config.toml
n_layer = 15
d_model = 128
n_head = 2
n_kv_head = 1
head_dim = 64
d_mlp = 512
vocab_size = 3277
activation = "quick_gelu"
norm = "rmsnorm"
norm_place = "pre"
norm_eps = 1e-05
positions = "rope"
rope_base = 10000.0
rope_fraction = 1.0
qk_norm = true
attn_scale = 0.125
bias = "none"
tie_embeddings = false
parallel_block = false
init = "normal"
init_std_qkv = 0.0556
init_std_o = 0.0
init_std_up = 0.0556
init_std_down = 0.0
optimizer = "muon_variant"
lr = 0.0094
lr_mult_o = 0.697
lr_mult_down = 1.5
beta1 = 0.9
lr_head = 0.005
warmup_steps = 114
schedule = "wsd"
decay_fraction = 0.895
decay_shape = "linear"
final_lr_fraction = 0.05
batch_tokens = 16384
seq_len = 1024
doc_mask = true
train_tokens = 113500000
steps = 6928
dataset = "wikipedia_en"
Each number is 500 + 40 x the weight over its row's rms, rounded and kept within 0 to 999. Layers, rows and columns count from 0. Numbers have three digits each. The size before them is the row's rms in percent of the matrix's.

# down: layer 8 MLP down (transposed), 512x128, rms 0.139, rows 217-316, columns 64-127
# up: layer 8 MLP up, 512x128, rms 0.181, rows 218-317, columns 64-127
down217 103:468538467436506449501526510457475533481517530461451594562496524496550526475536502504472406472529521478540520459555484450490422483481543493528455538526529590530565510564554482540506523532459496
up218 103:463458514510512570503574436485496486555489523514557479542484435471478461609501489538447513578500560524538486559453482459503515468517530446488553456497473551527501539541520483509435503473527487
down218 107:482492536533447561508474554556419521562428525509461481470570492507457440468505529508516494515531459490498428525463485511459542556513563500459426471472490487539513572480477540450513475461494492
up219 104:568440462528491515524580546529490491507528473506406476485438488457570560493447382497558496528544510495505515519562527477471417490510521465417583472525441535507451548473482504458553508543463443
down219 109:460537410447503504546436503547476563464446482499503502474479499556496478473474500519418530524471468508564545449481470518479492519581473510533406476516512472532499418425553462508503507493468522
up220 102:459483501474444446431536517506556466519544477537535468477436532482544479459533495528497567507545515494521473550530412512530514534500553507516548459567440549474505476521524416484525466534520494
down220 099:466441518492472519536468494515492531468484513487526476427487504488469534500512489475549498553487492607557472463512507484497507572495433489517476506536471429509476361459472484482524431452491431
up221 104:443450576530477545508496450579454507451464425490479528510525444526517505547508535531555547535466523478460525574450494498514526492525438465504508489436518490560565407491492483451472432502553480
down221 109:461461513457485554463557542599478473528547498531517451559559503510494525454520460540524403520463475528466547512492500440465500497509452449511562466526519472541506538478485488469551438551465490
up222 098:477484538514516442443526469478494502520456519445423480427494499449533421525501513529486536510482556496467530449490523503559590473442463438463503490453474529497527481517575566506529411462448475
down222 082:482510468486555501530498476569459476509538482504560561511501480559550537538515478507521549529478509587570510412512489540469463530506487510461461470519515485521504508479385522552450512548489486
up223 105:530509481457484593544466540462538488540575502558467460471522497533550491498604533544472512485463465503431512456557483492468537518454510541464515533510477560444593471556510461506484581551548493
down223 102:520507552463465448465507442488491437520421485489542493500528498590402487504546508514462540452535561424532477536531520549565505594536500481500502467429531410478487536501496563491492455433531516
up224 103:517491521491520479499536486415521511469524516590412488569516491519500512469571462505485544426429522457469514446459482487462460467421487497462519508493455499473527501484498489513555483533469457
down224 103:467472524506457472435449535473522531442499550411524501519552467451460477503455529513435464492529454463532499522516549484546472498516501523485478564514551510505518529522443497583517486435557504
up225 096:552516509451420508487381483440496523498531498534503474484492477520519470508475430522499381495498567444502410482507504435540503526495485494539453539451438522511560454487450498495444485489455509
down225 105:452525547490565436544544444554506535559552497521520463518520456514465475496497538495542489457504505538513510498505499530505484467534582482499544434490556468542530502457530540470489512551531480
up226 106:510469453524503516545490425540492529513484470545423519469537539500456545532493459438513467489521528461580593496499492466507515516500468496543518523438488509519495501561524565448579503485555518
down226 103:509500629494566472549468483499465468603514535515503461514567469557491428473481521487509533517496512514492511524473535467519538571467533576520502544584532465495548479492491484514493453447452501
up227 097:463499471426532511472463496483413544506513492454526474461520494558441519455503485555556430517496494521510531481486454501512427485486525522445550472473482448517492475435486439494513505503425453
down227 096:562507496550465508521531515480530440462484505530515558490478492476506468526510392564477488483517520501496449427548503486477560559524498512488476507497545483424515510548446560539513545524506474
up228 107:522486514483517507427526485473473509449551493532587472487516544482519523590461518490413515504499479469564543491528452615465485430488494459521500416549516551464495500478547507500418519542500485
down228 106:529582499535476452503488442482527463486513443540488530486438508468562409546480496519467574466498474584476487459491509480463434592519559488450394555434504553522518558540509525434467576534513546
up229 101:430509458511500478457464543486501454566505445532557440573512439503593556544521474545468458494492487468504542485506442542535497413555519516580539460480485468547517530464512502557465520524502475
down229 097:584475503489511472504485429540512574460562564494397526495485555462503439471470542406520517510515495532568485514527570432412478593452435484511484538537530505462504517548531552514452529504506500
up230 103:478493451494414511516417486474415524495475436549528570548503442459452504496474468462518585461461467529468568520528467556453522451454546521566490490454496453579530478564627517541519455502488467
down230 106:511445503472511494595572474572554510474527505508470510533524478547530473440473467422529541502529494449516426489492488543565572515438518483462520434498509513471493566533526483479529503535516544
up231 104:471460520433487575513449596468488487505487524520495504607482518469549527502537495428540485545525514543552500491503541492450453493481530452502592489525487508536514422501418482508454532530483496
down231 104:510580559478455516611536497506437522574529551472532469429479479397481534478493494467509542469474421459590512475484462508497543421446559550491551496506498485504463545524587488555464462525466486
up232 091:516462486462478528544497423543530518480524404544456534566549553549516517479450526488458479527513542498532437519513523520544455451495468468503491506502489513475435413495488422472547597495529459
down232 095:543529512520552522492485511534378545528508521472512474430460432496511466547543474488567542484472431475505513400544528410535503547445500500487484470507450539510514553492557514546501501477553582
up233 098:504449473578437486467515542433432510583534446500481410492530468482478441487437467550561571509483508528499498499538514529501529615490539428498558507550432540516535524507476478536553530499418444
down233 105:416494457559476455402550500552501486489551531489504461501472446487450507523559525474447500461472468526542457564465491488555547544488492454480516499503526530429516541536408551547558496519534503
up234 097:520493523490442472516499480575505412550521463486545482537443482556450527454497526504566565553512492538501511450469485545482523584508567422544502443508444549436543517540468509473555460502515488
down234 094:486506520529544446509513452509515516540454526532528439571495503480446505483479579476515501521515482502468581456545407442544471553516519486569466534482541493458507406553474510557498502494505504
up235 099:528513566502545504509544531565508445531550523536525510458412490482480561495455430538483484538453498551562468544461421463541435424507487518461513515433574506493562495491481488467501454466509554
down235 101:490541451542454544464519453500495503522537508455508453515596530567504480521458525512537547509571475460438542543501530513516556549478543470490471480487472532539491447553479517534507597541480478
up236 093:513487531440490495473496488435452492531519482515502525526525525476449522442521476527521519542563478547485468514505477492516464431493557481430564456516493483430545494473484465427577553546487409
down236 093:595518499492434508484514452560533539538505535530484466477492512462500466492455545421558540552547523488535486499450579512580439532510471436471528548470491530565410549468504482441564527542535509
up237 106:470499545460515450527479477510487429473532533512505525432538457531478487527455494506516476576481469475486434417522449482511522532451472544437487478467526476540477464488517521487476517440427522
down237 103:503496451534558482484550493560520515460445483499548527503536457492467525543513444488451448545478489528458434466443487507451476522519480441439556533482581476515510586587440481525488513488470508
up238 111:515445463534516464449536520510497480490472555488472474486512493457541502541539574444482500550482533481597483462519576462472451500508574495431549490429531456527498494558482447455498481543530485
down238 116:494455528540456509558489502489521553525483560504528495461451500537495520469478479583577496496482588516409512454551498546561456426457470522446497494501536563500590423421475506506547504447455569
up239 100:454518464497462509552480545495549512534405507531514437512526477563423468496510499546572564552421533469484489504513531424527443501496523518539408403526503429482545495448555434504514508506460465
down239 094:518477498471564482473533446479513499514540446452493589453441471465533481516501510447502471525492514569488468504443463575490479498486468496496518505435502615571457536578491453515512443424502523
up240 108:530488532492516466480500512466493449543563515510526437561542500519536524466480503478569514544454522515541463516553514472539516470468455554559499487508542506563507430427467489508418548560483458
down240 109:506414459566470496477572418483452450433440509483541489495444549423530421508502512439486485472538552527513434510538510438547541493414505479461525564535435548485591482538561522525495474559456462
up241 099:559487462581479514505556518535420509427430478545483491474471537512489482499523509509498497413500495458501516447568501457542450478478492479519517483525475461502515529493518474471480465448477520
down241 102:528571453518508456527467542521558491536540475461497462457508504517536483508525502408510502573466427559530437535473522464482495480442472493503500533486458480520396572479550512526566603515473525
up242 103:442482542525495524416528533515537499593472432501475536523468497408486477484441534512548506586552424527497488446513544453531545498500516488529441507430555514503479476522466495494466464437504508
down242 101:490448456482555492517487564445533489478479551448470500494535538483587650553505530527499494527521529504555503528493433518508462532558567525549537459500481450461483567439481502541550541457476554
up243 093:516524528521415465504480495579477535528522493532474487424520436528534454517539467517452475581527472501514458502495491512482428467421463474515499475545496561430477514438525499537447467585414482
down243 095:529462462458597544508509495442522467532466496464534468519522536489508491496501527465477510458496548517410435525419535528545543423511465500551502487472489505522492504499487498485436408573523576
up244 104:456500465553521504437473542563482404499530422550532490477563469550519483534450482470519510528541504568438516459464445535529488461513503454488473476495391496568551490492445569532422490537463488
down244 105:549501509511527543416471453491488532523524580515451465497446526461494527498450492498503509538552450513501402528494479463476409517558465524471531591558500515477507495555523548544449517499546452
up245 096:564498500567500528558481626468502475529496535478538497474509479535550459505543494544593442519519473517480506450494491417458467479503450535474539505501453496503458527402462515534446463536471542
down245 098:445509540492440433564432450461486509484559456522450466527531500540506537499520505522422529480557479478537452523522399545528464530474580517451498421539480479484568497517481471533515489554491535
up246 098:451514501471553506501446436527488492560467434464463505498432455478536446550519502458553438505539426568446456518537528486448488517465487422543487476451548393563512501443475548428457464557547498
down246 101:459503541560468511525526524509492566475517477445550449458549519549483549469466454582572439547449537522488493508462499466557473465524495484498493491464401558458423521494489470619441535520508519
up247 098:526535537425462510451536478471415491440564512496548514499502524508510470500508581441549525495504465585491596545513499490553462530544460455496440432508458517574504431477474505566503570504483480
down247 098:554417470428440473534549477529562520514521536558472508429556432535541466534445489453541496470504521493567497403462524555509437466493507581501412444531479495501504489505469498548501432501410474
up248 104:531483446496466518516550477469513532513529463516477525489465479572458467522416487506576496527494512469526487510499469508518496490472500446439445498554468567470561534492531445531575542528479554
down248 111:483491510474509493548459486526538441460572528500441437493473515462529542495497493556413526467458556560543622536497509496461530542481545492552484450506546472490527507454506481471404453464459447
up249 098:499477500459506513509494538509416528508537507524492403496460474556490526467464422528514476498488501571522494572437478470524469439493490429581497485526471505480489527482442412547496594470539528
down249 093:451526503527466485516466511562536505501495464496492563482481462449481440517503573515463547468481531521554465499518512615470562509500495555429488504516514505539481478559455536558482410494470568
up250 106:490526507494486535484504610485439468516486478509454476469476510503482497493524488514468465544538526441444528541422505549521493494490510522517555496481488496534521474460442485489570511526508492
down250 108:477489509518495476470495450539541531503480478503454491522406532529434473475506533559483582487467439567533582541518545485492544521485483477521489540487445453507472511496524481494477519502516517
up251 102:605432456572499472547558464484505570476479502472492561487481517549564497515515534476452546503501491497475524539566504480529482517525565515546528526490551503465531479498524476433518543390631493
down251 097:373498545508506494479537534558472478482465508529517418453496519472490505509517449599479526436502481428541491453463469565497518525564447510509508419519436508550500575453522500461505501521461497
up252 097:473450519540528484533489418578523558490589508569517483445410465508507466523481523487446523460516545526586480547586493515518535450472500496482509497586549507489541458450503467468514542468485483
down252 101:533491488479479443452521552446528486508521479514435451431509463509456563454461471528522469541453547453428516458512434515489481482514474559570558498535527491444488477491522517505494518487449533
up253 103:503502404532457477471529497496445550487487495416498549461518518533426421468588452411553485475495533477453558516488465560535442563529483459526496485519507413447572498437534509514475482516583514
down253 093:545520504519601556504482581438534458417442536608550390531518479460534552541446531519531497522549519490538508468454497517496497459505503588509493532476510521500529404475450474468462498507469496
up254 101:504463488430498491428528556448471449455470510500480516512449575470470511470515489539565509539536523582501502490549514454529470465489536529416507564450516564502485416533503438481466533431478458
down254 104:488506523492507515501474460491535536509510524520474536449474530514501483472539464481466482505497572545535516478523487459510539518496524545552426463478585468430517517473452546546462490554465395
up255 102:502497490470482480548477531505481459511497569525469478514452436468534469486537525465446442572404525491491524484554544464568556472526502488493524484446390443489512401471436502514400521572492549
down255 107:505496397472555520529459479493483498507512503445494576473445509457517485515483588549511523428511570471507461469464514460493474544537489489584474555439499541500548523500548487478570563467549411
up256 101:444490474556584539485470450525544609500470482488531545484441497507600397474517505517533508548514499550553528518546526569513480513510474487494455477455531484506529515524513474499594510526542443
down256 099:534501538456497460552495522460446449487483447530485492484516507513489590474496495478476534457493549493471475489448483433497458408536497529502497526531487438443489442498475524466474533517491513
up257 109:526521474511479516446527546494466545485551489506558519619508478507518446528469517512492562467501444486480521493522452432485488515490522516503513467536572499577540527515492445505451516565516525
down257 115:442495533481519469494451531471475453517562552525501521518414470549419536420522501446496485536571492413385493511525481458505471531570488452582519555535495523562492502510483476483514500459448519
up258 104:485445575415527473511548502547545481469587575484496487462491530461470516505469514535501532549526525528508495510510530464521485503485478552469525504550550476521485450538522431522496522485555434
down258 109:550489489462514515428505469495525510545591494530520493576557504440470567571458504483456515494492526471465565498519488443434484398436489548497567475513490508414508575516583460489509522546460516
up259 092:527547477500456503529446501502501474517442492458522474507458484505502487506473481520467434540479429512443489618507526436496482437533497433536523519477434494504510465476518446573510518539465439
down259 096:458429504504493498457601506503488579525458501476512541475547497525492483476540491450517473510474563439526470416530519565531561470512476522469493466482527475490449548479441502445547489503541518
up260 092:472516545489526512497523532518507501495532552572501546509507444467528503543464443512564578567547491553512544473483526472458552580525505509525585494486504607505563565468498487434537563439440489
down260 097:489541536518464540458429488525411520541484554464540525455521510531497555452497542410446510498448511551502449503479497536476531538560438539555558535545551453488465508534495520532448467441521481
up261 107:550509515511533479487492492512550543500452476582486471487500452466500515559586522524557514487455514524558507450545500591494525486474497484548469590463489472445575480462452461538585528543533521
down261 111:514428440472479506488534488502542455451474475488466539486524446468518441481509523443502492492546458473473461521543462468532519532534500558424521443511527524455484502495527508545530429532464424
up262 096:533498448455530474538566524513622608459451482544517466479550484439569538521549471458570475532555506452516510493515463508510489437472557572455477553420489486463466465461529468563479512549512552
down262 097:436554467459470517470444451494438456554505495475508538534473462530484475458490466509468463463407509552504488527464511478526535556533484508536517445515487517476523431571438535431519496454481440
up263 093:480537555419474433580465501470493603502549511481561432494536504528501475498490451484462494466537459495536524519589472484455472457467440558478526430496456517458576480494518517420436546494460514
down263 092:470523414531518521411511520582498464492512506506464529460557507539484446519525500536529511561491503557403489475416458483576479429533545504470479488533494498550495444510494494551505446485519447
up264 093:548494526510400483467485472387468496504514541495448560469490504496515491519541506450526420468514505556493558464479540487474481497455540548499550486422415508518519534517499554536411539582491528
down264 092:489480477542530470479477472505503456459513455538489465476489458482496516476407506500476558457536477465483449445499419510599559544599522469486571500567550466454543509557462512466496511492446504
up265 095:567528548577505492510550423455422538434551503494445516532506490520479459533497482489528482508469477473501527489476493477556559449472432468528506436459501403507470559512468448523473578456510471
down265 085:438476482485523481443440458485533428572535511549544483472483483514490529456470514514471450494523513528481564485543516535465515522461488608473528577549499612471515479470536535527553421530531490
up266 095:481499472517482511521542477494484488582536464535538494567526437494552506504551461505539516537529467451483436476496439483531434470512469458548468428478492471526465518442469491445491482500509529
down266 109:507566507529450423537463489477542517457505569470504455431466508522479453519465486482487429505466555599485488523460533471465537433487517472473444509511480390431552553475465528570382473525562484
up267 111:499435519604459503552489499513466463497501489496417498494475492493509468460491509491563565490507528562481543483517577446544497508470425461517501482478517548561476507481469475448420476522565424
down267 117:448519473543508505499511486529524504495507416526539588452566528615529483540470543510457503536511518506449582545533524512518505525477441477510446516471506427556487533447491473520504487539535550
up268 098:507538574476515535501480523495509518537427494537487469516473538455518553502565443497469463549510531477470487521582519471513392499516471499537497478512543503515499510502546528540497556514520526
down268 100:487472439472452515415485537502527489524492500504490503508508486545462470591450623460467485464512479505496518491396442528445543535464481491550433528525531483536503548469568463432548473533525396
up269 111:534453498449517483494517497502545503443514440572461610455513515489421524455492492561536549527526527499374535503516466535487504473445471505445566458493526541472515503532475459574522560479482475
down269 110:510495549441551531522437509488463458525477488521485391437509471393595492518529438477402484511483495565458516489494456435477569492549476519515493541448485537467466482465523507492508463462471391
up270 095:486453531456471480525538427546491554488458474414488459521519456416537473455476514508476444457525525478598522484492543513554466534533464511519392505512519543545545495526470530443431488493442510
down270 095:525543477520564544509472554545514577550503462531459521558513501516532549494550465414497552518491508481431506513467504465471526390529498514496496517522457494458480463473557427535588484539495460
up271 099:534463500574501514441514506505483537492576521479474433464475535505497495477493536456450479615498551517406500497521522544513496544462518528478572513457504434506461539481451496540475541487436564
down271 088:465573498418480494558451471472532483541498474525493518533509477541562516543534499528559517457474468505586492525545541469412469465477515517508449542527509494552502510484596516478458502464567460
up272 093:489487503572552487465495515513498451539466440543472479359526527459451587503496523448393528516563443452504519447501579531476552449461529427501527521526492518582486472495480466519576456466504514
down272 101:515478481503409475452438576539456464518540537519472542465429513516499469512511511481495466470457560477431514466402539453447555465539586514496481462459558481463541492523498480489479547553525438
up273 096:494519472482535445461483468518537540462495518492453483561490475496500511593514504497440442535547480528514499540548506428499542469463430569498457421468509530485431513562420458430485569543535483
down273 095:464544540501465579590535530507470488545479459512568486450533534466468469457454505554497499496429540526467537496469542536525536453527597477492453514508440511493599495453536496536479487460478540
up274 105:469498543491579490588507459483513484543406521569503585500455458525481493511523446596474466494465423524520505494522505431490531516567506528509442539426528428550528467482544481456486519485466488
down274 109:482496492539502495441433446470537547419543485503513555461547447532462504457548537556460506462508538515497494508544535551525489493472506478479605560553476532511509496487495487463604478430548527
up275 104:527506510451457455549589498561479489447490454448480531497485497491563446436551472501464512476434471564474498533560545506466520539516431491516500448506506405541508472523459487533413573498469533
down275 111:478580479519475482494460530478466476516479460509518509518508516586459482438479467479509457525481521485564502477527475502591451514519543498485593506511441557482552481554448487462536487497534495
up276 104:387491501484491454485512510391481583423521471471444490558507489540501439489530479441532511438569513431479532518467533562571506527492567465565494492489443422521572523493472481523530469493473501
down276 100:469503470469496456475479482454495537511534535593475446504529497537601542522491535524518481544541561527465365517530550506468524480458600525494470530471490632515504526501546460495491548541493523
up277 100:473519472517514409516547502541503443426493519522536475492493424477557495483514565507571454523553538566463485460553472528426482495504524447487528515495519542520467465465430461478489454476493492
down277 103:540524521490458558533524474396519452558518448411522522475508522574453516555512414510504480511420486454491564548424419471464576495547477551553458540489480494543491539458558532482467499524448507
up278 103:491434459456509511436441500494444478446531449463487515500501552487473486592479521525492551497469491509483566518503547494549465526514485416476458456518494415525533501526543485465437484511460456
down278 100:520522494446532481483440521490507559483535539470468500504484438489526534485547465509529490448467548468549507561495525513596461544450500534571601500464483517499503483462506515473457553621496540
up279 101:440508504502435503471548469437527442509492436491503529504431561483512521450473528470470463561504518551431488407458473360475395419455514523488568435544465498489489517489538469595519505495495488
down279 099:462540484545551535450453483507519530526510518498427454529566514504496509443492456463513547544511514471488475510590513490528553517478456497482488503588475502470536461507454494462448441439455494
up280 095:496452465494461526498458545455448513473570443516473535563508466554570497555500544472481499490524534494510570489533483518545496534561383543458406463573484462499440499513514573522503561477489484
down280 097:488511511523537513519523543596549478512541432514567522479554434487438513445506513554503484415523492418461530517494493557580492550589553464486558444420519483529504482536515519499459430489450499
up281 110:498434455497468484503484562484491475464485544454493485473420402507425471467481498546516498453524543578506469486569528444529388526459445483527564478521549446548446480503508515426484506471450485
down281 122:499463464465506468475442552485525575514502558541490488506563456539496499571510546468496500493470518470502448496512566460505489467415564462461482489535541462596465496521469514481555492522546563
up282 097:507452445467484530506510423448532475488507510560473468490565442537597510490518500531466523488518510527515466495558465455514404394500489491498483520531440464564459487519486514495522524432545501
down282 100:522544493494522464511500499572503536490505517564524548488411517475445510440519494521434514470477470527446600547373531512464542565474584522432539515473559511436514585448534458468475471572468452
up283 097:560510546412545525510500554548512517479463538528467521506504489536601525477551474479477467527418532554505531493486428442551498530455522511427426451465510527463514563473439507509554582480511553
down283 089:485517454539465471507529450528495512470475443494541447464500484472423501503500446546521455508561480462482477468471587494504447491507490473492560514507419528524499412596507497588415513522530487
up284 091:550534479542442492468451499483483533472485447546518526460486499471524508555447449514512550498483452530443514404502484425492557563444476588501511539535563522471516475490477515604528530497420470
down284 094:534514529462497568466576471546483544525481499471437494522505500533453457489468547504514549488569433451500493490548526486507467468444552513441518512436484495495544561500524483442547415498539530
up285 104:480438525546455430513521558500493466529497476517500508490482463469471532468476441474527579550399498428500523501504559503451531482492504460558452470515526466520505484496466409564443460467515442
down285 102:472469458471475462529498457474455447569533495495497441515584476463550529502565475469525567506486534451560573502539500486490481461545467542500445462415532501492463478461507497432413534479429493
up286 099:592493434435454491459492436465532427502609504490522502453469494584557543470545453529525434526495458460554568501515547525514542473490484418521502484454430471546597485512511462479447505499480498
down286 099:492536550560478606502546490537517543480533573460463501540529509508548505512454456521530481561516482493480523520484492508489510463542470471499439437505443551448444613540416490572476496490486547
up287 097:483490483482513519491597502515484465543416454497526468451496494524487479583473414512473535487456535490557418416498563524532517466475534485452535424554493447514501478460533418516469489457462490
down287 102:526542565556567525525477479477443520475508506524511538496565495470508519523458469432504476506547490501461530486476528532522576521539542533568527539440562541545408528579529524424513530522477448
up288 096:444494445495569501536593541512489536520539492547510455470451455502487542443470507476613475469544520526540546428491549455542506470475528500528510503431446561485647519511516468563484486584486465
down288 096:500514579537471541534387484483466403495555483519389444552556516445436560511534517470463476481416451531429445511449487516518439464534532465529540535487563505555441458537493510470479555484520455
up289 104:474501466533539544467555518575523451497482437473411519492469489471561476560516588484468477531606538516540493412551532525493493495534512470471527510489522488464460492522477423442471503493493496
down289 110:513448517546478570520426483548572417524461480459557554524495488508465532480459416519531572510458475495458461485397512528509545525516486413521552529489526526556478455520540515576529484517538519
up290 099:501515555534531494478443570405501513533547522484468425434449498514445528447509433517507518497486445561459551501491511510401439515450476496476501440438504547534487484530512486560515536540472499
down290 093:474502420570542490452482500564536492530447450483433527563483473486494473519462513539512495518461488449444499490447432506514503559575511475469544453582538462491484488444532475472477478453535485
up291 096:523508493434523625534474519446461517452503505530506504474549511487486509489566473543485474496447507509479481467522482406560498527479483477484602496381432507535504535473509540486451510497531504
down291 102:469508549527446385510487481524547481488459484474456528541436443527454475547477569469501518485524541537521484570496460574478535468498523496498496468528573513521565545545485482533551482454468434
up292 091:548542465376509544509540470489492522470525496479513430528498495433568552509540474460528538489452459512561535460498467485479558527497428429472413478499472476584460475468430568507495489510442452
down292 091:495459461514533520482476490482530480537478498484466525548502535546494468536460528536466435534565571494500485472476556480520472468531504560512516545477480554458524540506486447498483552502507573
up293 102:518452517478443501484447420571461514527405507484448507462421510552480486513512482474516499459424464551483481499526501458490520414483433521534488502517512476524490441562526446516553540598419477
down293 105:528554487543499472537533494555469539517452550533455528424481548502503471484528536505499489498458482472540424522422496496522481581569530529495492523530572561524459447542508521528405525480467483
up294 098:458502587457571492547551483537510482536521455518456552541484481526560482450581473526437409486535483493522584447519473538614440495535497460521453512540458509474459534538487515529544509514482470
down294 105:490410455538470447489449444455474537444519533497568432514537477439513518466463509527484532536502530497498513489481512434461474530525467517460520508542572498572476500506468552519502553463560496
up295 101:480483554529496410461527471458425498426517473510493479474428452490444505512496493490452514500486494511451496494512442482493551530459450471576482491531436454536593463509482523480533491529488435
down295 107:523490528515524417537577527527523582423555464474496508528520483572557451462491518597485472481425487541485528469522428541506518500438455431497513516512411526458510519457447448473522513537505481
up296 101:568483453607528478438458467577414505523589476537518382426518444498522488483489521482511531534516478453609486486589493427529507441514482535534476505504539487484498446556502508438557490527468476
down296 099:438575549466452503544497535420471505546481490496518494491531496457537524542465524538530463538482480551427447450448506576550477541492539467518495479474491551466523568506522483492463476495560512
up297 107:454470452475487528487553532497511480552444492511516452504421478429497436529438473525554431521522538469531574509512460439495457493537396601474524431517507473527480503442504486466571550519484508
down297 099:504522492536439496526529450416567481536472443491560585455501488550507555512509487516444448516435470572539421466468531541542540499531501445541466520587466544518437474546529497527555508459536522
up298 097:544418529516518478485550490472512471524483444465514488503579458520495462537527500524489435558474547446490469573522454476446483461429518510480535462516578455484463530470548566530479469474481464
down298 094:529481513498435470558428569483480490533401534521432561457466534490500576527432519483479459465498456536467476457530532546492383483508493488523473559504479547449511489534516411488530493527538548
up299 097:481587496552508547484518456504558486574520465487530549532531458563525504506488444424474521449476561496513414494469501524506499476501437491547512549515564526546538518499422439483442561478555552
down299 097:500410490461503451535501526498420510486427544452445472476465511442458511525534558538490416571498434548511542411549506487486512487484581527477513460425462490475456520487486520561527425504489482
up300 092:543494488533468392498466524466554466500473514463560479496488496538497434545495480511483553487478462480572476470537545547458456528485396588548532454394460444512488535504460486513501541491404540
down300 091:487490548537448564496516517470487552485549488474509514543494521506413521502486504430477451485556431459503509464471534517531526466484565479490473504530476529464531483471474541524512460573531481
up301 106:525469554543570482519545476530529467565516504472446470444470493490516411487469480519496480522448503561496615455520440497566485550504506506509499439438555523552514532568456461481532491499515449
down301 108:518515465460482536551501486431521495463501439546531531457463504516542534516493536437429447549444493493576506467564494486516487503475454472464484454477516488429532562474503535546416535521468496
up302 106:473549436508496470555488473496530473532470526547527460534533482518534499512471503512608572535497478490460542475479547545466571464404578490523375452500515513502511400439527474533438474520458546
down302 102:494509558452500481511473493503447523464541426494456513460506440459529457528503491501420427496501490495518477541549522542528488493585431478512563620452467528485500617540509499464552491503507517
up303 092:531490565525519497481520505602504491506456496498527520479443527549524475480510467500491453482493471517495465405513514475517539491560480495540576589506486507521582457650554528507445474526488521
down303 093:490475462446486493538505519464532494500507504511491550525503484482551530434506578432400467548482515512467518556453511536497540502474521542481430458517482452464432538415442473509472508464458482
up304 100:558527491506475475399443486460466456504579504528429471525491544468481549588502533585511514511453509439516516485505469472475459518458497527444499517484505469584561514523524555506538575504400468
down304 103:496555499494458572490515487456473492482508538494527440497538510528506512414484561521450445513517545541478520503530568480505494453585481416450449442440438559521480462615581436486492433480520506
up305 103:407466480556510475548503505491382485541471486610535459496512512473455487472487521508487528453513511473485525423517476460520513470499560559457440498496476558507504516518455520474478490535562508
down305 104:614482559509554553473565435523593522475506490553504502478503500560497528454447540555524533530530473526456524472548453445481551478493519505566527501496438512449476509467438429524534523490502491
up306 109:520473463506522579481608521517534515511491486498475513540504470546480467549465436501509484476508522441543448500542450487547528451583508506497503515541486489477523520543528462496562538415544467
down306 110:474532524480583486528467492529496535574531486481495531398554540507552477535521448517481510456555480508527540449543498528468485543456573445474501548505550440504544519408475522508470443523501469
up307 101:478435518588543529549433453551595553492530460521481570501453480531507476511546511534522526570599543488495449472494588514520500439509523472561546462490476469544531427491569509554526534524417513
down307 095:535552502449494512463570462477463501548473514456519502511530497528462504528459445499484431448430532504607504512459481500414494564494400507556442603476503525378492540496425496448523489483527514
up308 113:450485485512525562403564542490516549552534491502517515523492458500454480538487482467469456556493528516489462489513521488506544561436513489581474495505453480479510561495578530523480457456502469
down308 117:528563534399572521617472508501463515533465495476429522509561498395497473490484536457487524480469486534408527474477492497462457488503539549487508466454471497515557479539502407479524576527484501
up309 097:490525482473591493522590501455467501458492498478498475502502539479490425533550495546547528451497444529541507481441551511521535509528486447509488535505448477543476538462549450458527427510514505
down309 101:450418562557456472520513533521465482622498477508493505510466521537571498457523439463503551530492558539474461490566443537502510528536525538514475452490492533435431513528514563545523512477463552
up310 097:484470402497414516491528535452485492547491479427475459530475514516493429476432517471491514448520524547495488561512537462541401519411473551465479464485458494513531464539475505446535511427461515
down310 102:467506470581568511427533516471482475452496470507508535526480462471467486471485528497448447503412503478494615523531480441556502489591544508546494477524507460433526405504449486485457500453515387
up311 103:484551471461539504494504526582509551524554580515504535479538498524546403481529499514532606522414477510496496503548533456477454536557533537444440523529457550453496430452460457513510414445509455
down311 102:421434542461541541574478510510509516454487422536420481513489497445445485482461485483498445599567535489510510480547515498479591472517525498431521462504497573556527491585461553504565501500543593
up312 096:597521503497449533434519424539560458552515487540494491565558490473541480467470495532521511609483512479430504493533502479527480525499468507476519427563500560468494428557545494512504525524508502
down312 090:486499498443516436513497526567496615534513527532546416511500535515480521439529405536521533476500565508527512486520499469573568456490478543522491551518450475439514467471398554484524472458438535
up313 091:481472516450409460456486514499450530529478456529510407574493511385489489512523539498509520499516460492430476528545536481608481497538525514539501494513476519532595485497473529434467596486545501
down313 096:496550509600510461552518538517542493551483521461507488382516531540561541470507527501571501473501523406471538495484482536526489453527516500517506446519554460467421460466495567525539459448519502
up314 098:543426464523513430564526510462526460471480443512541492546489432445507497523551535521475533499440480433531532500545493464504564552533505518466502496475454466589494481501532500469454478402593532
down314 097:473603449539495521507446491419581484477492567476514424529511515552497513483489428443467552481545511535433456475473511469476464546510472511495456510526496497490531509596512515526587519511447503
up315 093:493502447468564533548467467557558514555484461517462521465536505537526481527541524467488411513433492473458554486560467536544506455507519434506459504451473482566467455516441415475438551534479526
down315 101:518511543515478498461461495473495457432459511504574519525525514455500449444480468529415547506591569520523483501440503481436517510577503580495507454533599515422568545421469519554584445492523479
up316 101:531526498518522447467501454591436518522552508478435512491480459491533534530503528477421510530549446526457510495488454493536557463465554442514527532531501508520467528568495478545433483547434463
down316 098:450457510494492492525524461504520529467438539541571550605522541539535536552566532511486450542522577477531509429518509489468446500570485440453508432477484562464520473492545529508504497487539558
up317 102:498472592491508501515517520484501448504427422553493507424476488509506425526482422522499533520512578500503518465536542481516468464491596500500455476450528535547487596488499508449602522525545503